{
  "n_layer": 10,
  "n_head": 6,
  "rope_fraction": 1.0,
  "qk_norm": false,
  "lr": 0.0071,
  "lr_mult_o": 0.639,
  "beta1": 0.9,
  "grad_clip": 0.5,
  "warmup_steps": 200,
  "schedule": "wsd",
  "steps": 10064
}
Each number is 128 + 32 x the weight over its row's rms, rounded and kept within 0 to 255. Layers, rows and columns count from 0. Numbers have three digits each. The size before them is the row's rms in percent of the matrix's.

# layer 2 MLP up, 512x128, rms 0.151, rows 418-443, columns 0-127
097:119138103110153060086114152149168128054164167144102157136098206094149122112221120212161172096115114167104140076140158154176134116172123076158121089115099113149129136150102103183157152188084100113126089134179147139116118078108126049107125129040140099128119124102126105105130150117117105141123150109144177166171111143088112132112176140098113086122145116164158092172140137094096152133130
093:141168070098111104120123132111117154129096134135153106135132147089154104119109125146066137134113147128095138107087135018095142140080144131147142100145097148116073103106173096179104149186141146146103110148130168091170166137140164106109061152128157164186120141102159132110149138187106052150150153139126104127158160083088175113162130129128134105137157191050133148120034193094073139160129
103:103138148122134105154088159052165139108139166120149099116100179057153116153125168133169143120104075148135120110130098135105120072089182185213121088138110058120124167150133190106142119101176129089105178134135140143109146117148126150086057082143162143173134137079157140178119137127117056106101149164100091183106122105179134151113177121177114080112151161093158106090153130174120092102125
096:140103143116085164152187121117091195118102123122146138127216127105099128168137172183096156123077142083160099118165131089090158143070092106141145119119133184127073175073202090142126117072107080081130124164121108130088127124098125116112093153164149142101087139131105162178125139128167117144190091118136173136114144106101134175169101066151103136159182092118157191183103168141112147155113
100:152100122090121123085185136103131146122133163165163184155138165153156123125170153112114146121165196127149160073104185083092155184057157162100134072150167140139079178170078144085166093083175183118128100145111145152141131126135109152064149122147156148111181203127147096140141156109111079109137143161137113107122116146151122117063152157145154130139181140133182152093125149123188096085069
091:181143111097048142125109135082127159160138151097074165118204158115114119156148136113134165121134120168098123108128104103143104068100048105072111126087131110111132148123118065129148130067131070109157163147099110144077046149131182114115104063087132181082169161136141146118101136148143118184141139107129165090150090188179096142092100136177126113118102123110109160125138114149151205145162
104:172104095059108156132086138126131110152052106074138131161168096076088167132094123163077110143080182063084103131152161111184119116127186108132177137149098147134104113095183080086126101121206127139157125133135159123118165120124161092109128172131107107122114145054147157179111112153088101112149063077131128124133168085083130116075088174094095143142178148159155158107126099161120105136137
094:114115122069131209082151144108144138137113172129148122137126143147129128111159134111107169158123084154080129075064147149105169170111182144136110091152096117122166118182097094129125165116161140101195124136063156110106165114082147165142111139140160170152095059132088105139116117103068104162178108121137128114119090092138119104171176148033147123110178174113175205137175086112125164094142
100:146130098134167115150130113129099131140120116146113141119090146138150144147075073087186167167125159159157122113128118138136144154143150056105098108106136104145094219104127090158120085145065083131133204131128139196093148118212105154126137101098155128182126137223129145109141073140189121106149142085103117170132108130127167094139164116126148110160128147142121181094139219118131176076085
095:154160131082132137130115105140140144166079135096103090111133065136093147140182102104126100087089075118112072138112094129192114153123144100115078109103114062089134197146123120172121160164137141053128091195173181066101086144172148142089119098122113107091167147162088136152147137146167137165137166073116147063171124154106135142135123076063120099098144144185131057100136125138121120121165
097:112160110148128114125102178121177120094072158142120106123106107142170106169183119153183139176170127160097131094073137114043117150106163094176099124100157114103088159160084130149186132191144114160174153158107107123103176110167132203107120103190205092089150082064138106100101143147136110100170091160076135148131080119168181160144158133132153088124110143100157139120158149139160135159137
098:164162149148097179104169077055123066173111142139181086169172130147108124155115117125104142158111058113153136113130126078158054105102127106097099165092156186103090116120066107135197138178138151115090139147123119109150130167171158171107128103083127126142162131041142147068087127162148147171132101112162118117127132157161101187120130133146134117065139146129137123097129080078096105181091
091:124151159188150076118079146130133156173148086104121125135166100103161117130126094059129113165159114130119117101108161125150118157087184096114107137116095102165098138094117128205119080092143092170159126152179107172086163167189113099143111089091063113099066174124168130086090081144103141145142169107155212126129101071130135104080131132147143116136189126086064155109144105160106144162164
101:130093148153166136110130122145158165108134076132145128131112140143134140142135087212115173082138150133048176180094153178130197088106109099156133076148180130161119140166132125136181214124114104114120116116122091083136173172165161090140126119115088195107130147086131122121131126092203080082110139132133067132093095142128092114146096083079190150093131132130155084113092138096124157074100
099:148107219110097093173098138096204152183102129081121206110147122156128140213122119093091194110157078126118132112082072118174177114113089158162082114118113063136137119143118118156193098171142157087189140100150101117152142111103148147116164090185139127109124130130110056093119164095137114140084135149096121118143107117129079121115136140088169178140114105111134142185096134116144137159144
097:163157159118135149104167170109190124156130150165131155123125103137151056105169131149160110118165098144167089180181081110128176116159136141093127115116141137074145080187112152108098107139126075165151088146126093141068112147104096110158042127144154131106149157174079122123116172155125121108124132154051090129122228141110124156176167113104180127123101173097165088128102110062126108087106
093:119115120116129123166065131156105180131104165143122139148116141124102132120161096100129162162113148111052166176131171055081100075105188105136141156150142089076059143108148106124130114100063082124144070107104065168127124078132176098158147111173186140125126160069105137104107152173151153111082127124111125118153089118139088135105169168142073093185121127131224121138103097088116131109122
113:124173177129165148072171126164104112145160113095139146113211102161130108095136109096126148105165105134092123151080111099193128146140171151151116125103061178135069121113084186146075094112135157105165185129153079115186178128073112141124113178094167150124141165108160126097089098135141132174133056160099192151177119130127086131078120130123086148151161118135151115136176117180106102165166
101:132118173139109100221163176110130076082120116147159161131128092132008104126106143132147106154150171097169163072144165188154124133155103169097104114135173159114136145107116120143132178182103109149098108129110135089099147102105152127108095135178099071095109170122172149102116113152127148127098088113094144127232148177175175157149182100131108100121133120136142134100130134130114157197113
106:122180172057150164097109125122160126139103115133158133108150124064118131115178157096121138126151114092071042098104115127163144118132140107183114116117135181145106090124105167169148122091096175147077129111147192132159157177115127147083110100128138091115064057114109120126146076151138085157129087086090089082159184105145118063107141168148191109132158162091087087125100078187125133148129
098:093128125126170106188072163122102136150173127116153124161149100196094100131091128163181112072166113122164097133097116163168128079186145131130133168186136146159114126173174139153142142146063129142103125143120154091145114111087145167118161129100143130114155201172131173152080129130117126090168163142164130107129127156121134083142166066112084050123110091152149172064135097068075105064098
099:101127183125141114193147153093128124099152128118096148178139157220127101171156170108138155143148119138086132128135112152168146166100102192102159132116100082214076138138099146129162090130105143180138167122119074152092060114054121147117154183145125114142138140191158125096086103111148089119114098071206088158171121162173149058082142142155114109172116135143152114132131121163127150113122
095:106103143142082103142120093110116118126090117170122141136116104105141086132130117073167137131084169100084156139122131134074121083138128121123209110091156051206208146103122130052064135111065145123114187104073079131121107110099159126174093098160120134101102120115174138126106088157116155133175157170123098183084169152125155096127168187092070118153143097171129169094133109115116158130116
099:108202117092140065114085095128175098152152115150137086090068085114136099134115168144122170133120115113080093122175137162148070101154153129141097149100139144193186063106126136122115167113125146138100154109121146056120137081095133150108083105140092192085118112078085149136129111174200070151130156111120105137129156084164086098078080158114129147075111073143154137075147166100106099129125
092:121103152144076154089124107121135098079110088079116106104086140099126160162172078155128132107145104179116104093122210091101140100141136145143171042102084180153157101119107155174172101072128177088159136178133137140121112074165110137169156128166141155119126136099182142161047132130140087146127148167057149147120101156109073128150177081110085157127157154137164133123145084072108138163156
100:102114090156050149156173176170151121153080113136086138146136184158127126195134125124138169147132111101147105187153134140082104198132082090085069095162139051060113205147134138140160083117132104077108131119133106130120079131149126119184127157130116132116094154100171118103123150101071130175130155116096136113092124126195116132146120135041137101159158174179131082116116114097096114123108
# layer 2 MLP down (transposed), 512x128, rms 0.0693, rows 418-442, columns 0-127
093:166124126178137191131125120104128083178108135077132114083134087142114062117092124043075157166159181102158155142120113117060107106110174149143091142143162134155151119134108143112087087092120124141105121101096158122103144157162094130132175123188117091166142125107124181206136075164135190104149106103144093131142110145165139083105108091153106159190083141065121070134117127155192098169124
095:122110131079146125091061145154166088099123077148071086178184123150126085136171145139129099122140058156085176091113109134096134104182169088070153117048125128138197136052155107088142087107161131103112145142135115121109162099127100078168074123152105122107137176150138091124103120150168158136145110139138153144096127081185108144094094159074115096144104068201136136115120141109145140121083
106:133121165163168112143138182153096093116098110166165116140228064109136098150158120103158141143201152111125156137118125113105092136160075093120178131207148149104103113093149110063150109094119204114093110132078136156128142162114112100100200159117147145114118113077076090073107104168158115118141104140115120148107145180134163141124112100174135208154116160126176098112148155163098179147148
103:157112138105061125171114111117064154192151130078134094125180121113134181151108122137121125154091089104118178155119157069108129197100139116123135097073183132170118140132078139106148111158139105137151159067174137185141179127191128129112093153057146075076142158161118131106071107160152116084174121143101100126121110148083085103112084094146142090157096076148134176129174133147077136153168
103:099131132183076105161144170054164112103131098125182112107137133110175099161076131097168108142113098198088107156088089116115147163122177153129101097078173179157138113103143047117158132094164108147117129115077192139160109147123115152109114151153115156203099114182103159146079104181098123126138110138103158078150141142119180141151114167155162081141094133074130080107078146152152112073118
089:176129155092156064162136083153117136165115192133115180125130140126098154104161125162074092156138105142127180109132104124144090082129098155090141175208110137082112100116180057164129111117165128125147118144128165120122099108155036166078158149105137204155153106113120103138176166149068098137058117132138180135123133190116130109107082094066137159101133130129118133085108160156091171135128
101:072089121167127162169178152116159182144128090139152170131154116155107089144116113094169136059129150151109127134101137187149138101157148138090083127135192075061114033108115091124095154183086143111136093112110201136162101099120138153121112130116148186136108099138139158177163100176135148164071186162124112095130139167142174131154099132161158104107152129078165110164184149167152127161095
098:130084124182140107180144098098113120132152116158064156164127159105144161101173106102104145094102115097101131107126063069066089125124138141063136127091169111145175116089134091089096099146129143134103112150138173181070088149096075167111118143114146156146220147114096155135127128107128111030087150153093101134197135081099159177094146112093119158085112141131189158119091148114108135115157
089:096188155126130165079146145125129149108114063127181175166104151131154124134174163089101130090186079119108136097113152154176127133081130108071189145153096184066117113071166110137137116154105137189149063102149129064111118140102131122146146112144164141103124088075145112143115111108105144150083160127147104113158210169104102155145151162151092109181163088114143113112132124213153069163122
092:096095184140089112125148152165121106128139047105180127131105098120178118105134123107111152119134169166141091141118092167053131115120173137107068093126147145177115088087120107128078139127090126157094105063124105157168139082157172144139130097121097123130125140094161200068088137094133142158106150113079164148127148135176141117093077178174086124121180087108171153090047164164153138114184
102:142101118125101154101059143076039160152098128050125185143135131109090156155110123076075112165104137142108135101125102110114129119134178147161191128153164139135162113199158168140108102170203108147142100125141167102171100137069169185126154098143106128103127095166084133100102119142213064088144182151156161142116150127122147106088124154141147102082126126103147122054109128131093117143124
102:126135092134172089154146099110166169107104097072169108175111147114145096126138181160112079114137148122056101167101139113151137117133112087050132080160080117111166078142142066117108069034122158128151139134079142152082080058140114170076149159122104128163107118136135159170142098079153144138143153098156189168076141101096125132105142149108098138119128033106148160146147126124102106118122
091:159114082094120144167137123108121106088138163187141090137048155125113144100122153193079093093154170183114094147158155126107125143154068179168196160152160133080123113170158115098159179167125183096089114092051138090106079119148147144121136135139180097164142085117076098142204153098103109128137072110094107126166145151110139182144093128113163132136112104178112100157141136134111157078116
093:116198125060149162130160125106177153103152080154165111113094138101153151118112077163102125148193138149173105105127069079206107119120162070112190108149055130146171124163084162154133086108147128103156123114145123186107105160117085101101098121111128095177116137093119053140177136110120176128140107101125209134129159122150134126133200106153110132166133132167093142117126182123176119153095
098:135112103133143157095141168109096160176152150162196180236143107078165096133113119139124113100137101130158148178175152169160133149124133119066129127127146108170104157107123150154171142177136113154134102121157115134138129090135178115066139108108094148142204148139157097086120103139114156104181072109157123126066108163176191147118127137064099094100117129147112075119186130216113097154143
094:093088149045163128139145135152171139135133106157113083138084096106124082141197137090129109156095162072148145098079144115123098098143164086082112090157146141156130139128089141116064154098119156193153159182147062210147087098157140179045106124123163174089133107180110140187153113093143129126111112094112128107075097093138144106122124158138126134167142087174138136136136065086142131149107
095:108075106054094182171172098130155064186177116119095092126159177116154140099060108078136110123141108146131115113129138115171137094117144172117074100106103143102114120121107135125136136125157109139156106109158130092147106064128178118165143090089149172095095135119120127143092136129160129140131197138198127099115123157117090159158038096168160170172036142089088170151130169117156112137153
109:128170121108116159156114090175149162171092133182122129130117178144139086103143160074122082158109107096076100170067083147091189112098123167101148129135087102071124166125178108126091117125120105136127120116083150145140110118028157097099141191152106092097090145088120122156136191162129148169120145092123177056117144118122130178150057141156148088148150179127135136130082170060132143143130
097:082140101163159115035183132102072106089156136086128081137090102112163123132093059145088145137120083123096134183133125137161166144091151162084099101123112139112186122108094141104154084108115155152170069144103135053119151100135155169117147123144136130129120146212139150137123094111166083154156182087110098181088112092114086112079082156168136119129160126090169089173146082092119104104118
108:132146135129128096106131137039083139161165146106099102161111136163172164147128091152107154153163096113107127144084061101145131159078118145086087096129069157074192114144124195153146092132170134076123076164174167113122122122120116132117184079186139119154117179194108177096176163094166179136095147177128152151136155141144141068103166100166134088128124161136155076148100150147132142104095
094:116141131108128103170126158131099106120145165152133152095121132130139093073061133149085118119110147095073166105150117132101185117132087174144147188140161122115112105117089104160141107134168111106170116071171077168141083091121151128074077131078157083068115137082128096107159156064099152092141177150177150170114124184150167124177065090129104134095175156191097150155196131105141099171110
095:151160168156152126123067102075092111172180134175146158114102151104188148164110159165158164104115081110090120116154117126173104115163046124169199087112073142130117148085092139156099170111096158106135136103112104172123087135072083140150127080156103116147100166174132107132135120150085124188075107145103130192095114132152162108123159179168097171150124147070148135148164140086162135184097
084:147057095079099206131098144163156131103138075164103096104140103132169151140125080124139161135119115187162106084135117175171098101160119163164123082136157167099111135126136157163135124109152158141204094143163153124182132153058086149133164123111083112178108107122156106155148109167113078140064189144208206166090152134154176162140113126121185109110137149130105101121147112133101129163140
105:110149158136112152103194130122135099055161137123094164158137176187121117112127097142105167145144148123151092190143089128092081148094147127103142146207115171142124113157165143152095092162107112100146092114093129091071169170196182142179130136106160103115101131071128115092167099203113111158069102145144099132102151172089152167150116090141158132106158166117102158107079047152106083118148
092:175146093138181100145079112094098137142176156098097132164154130126101089158072131137097103127110179096160134123102072147107116125157157120116101113127156087125102143145125127088088182149110109199113102058083098102136141192131151088122115076060109083173102112156062154088175080126073155100077120113177119119155163114143160083069059164128121093141154091179116143107119151149136118110105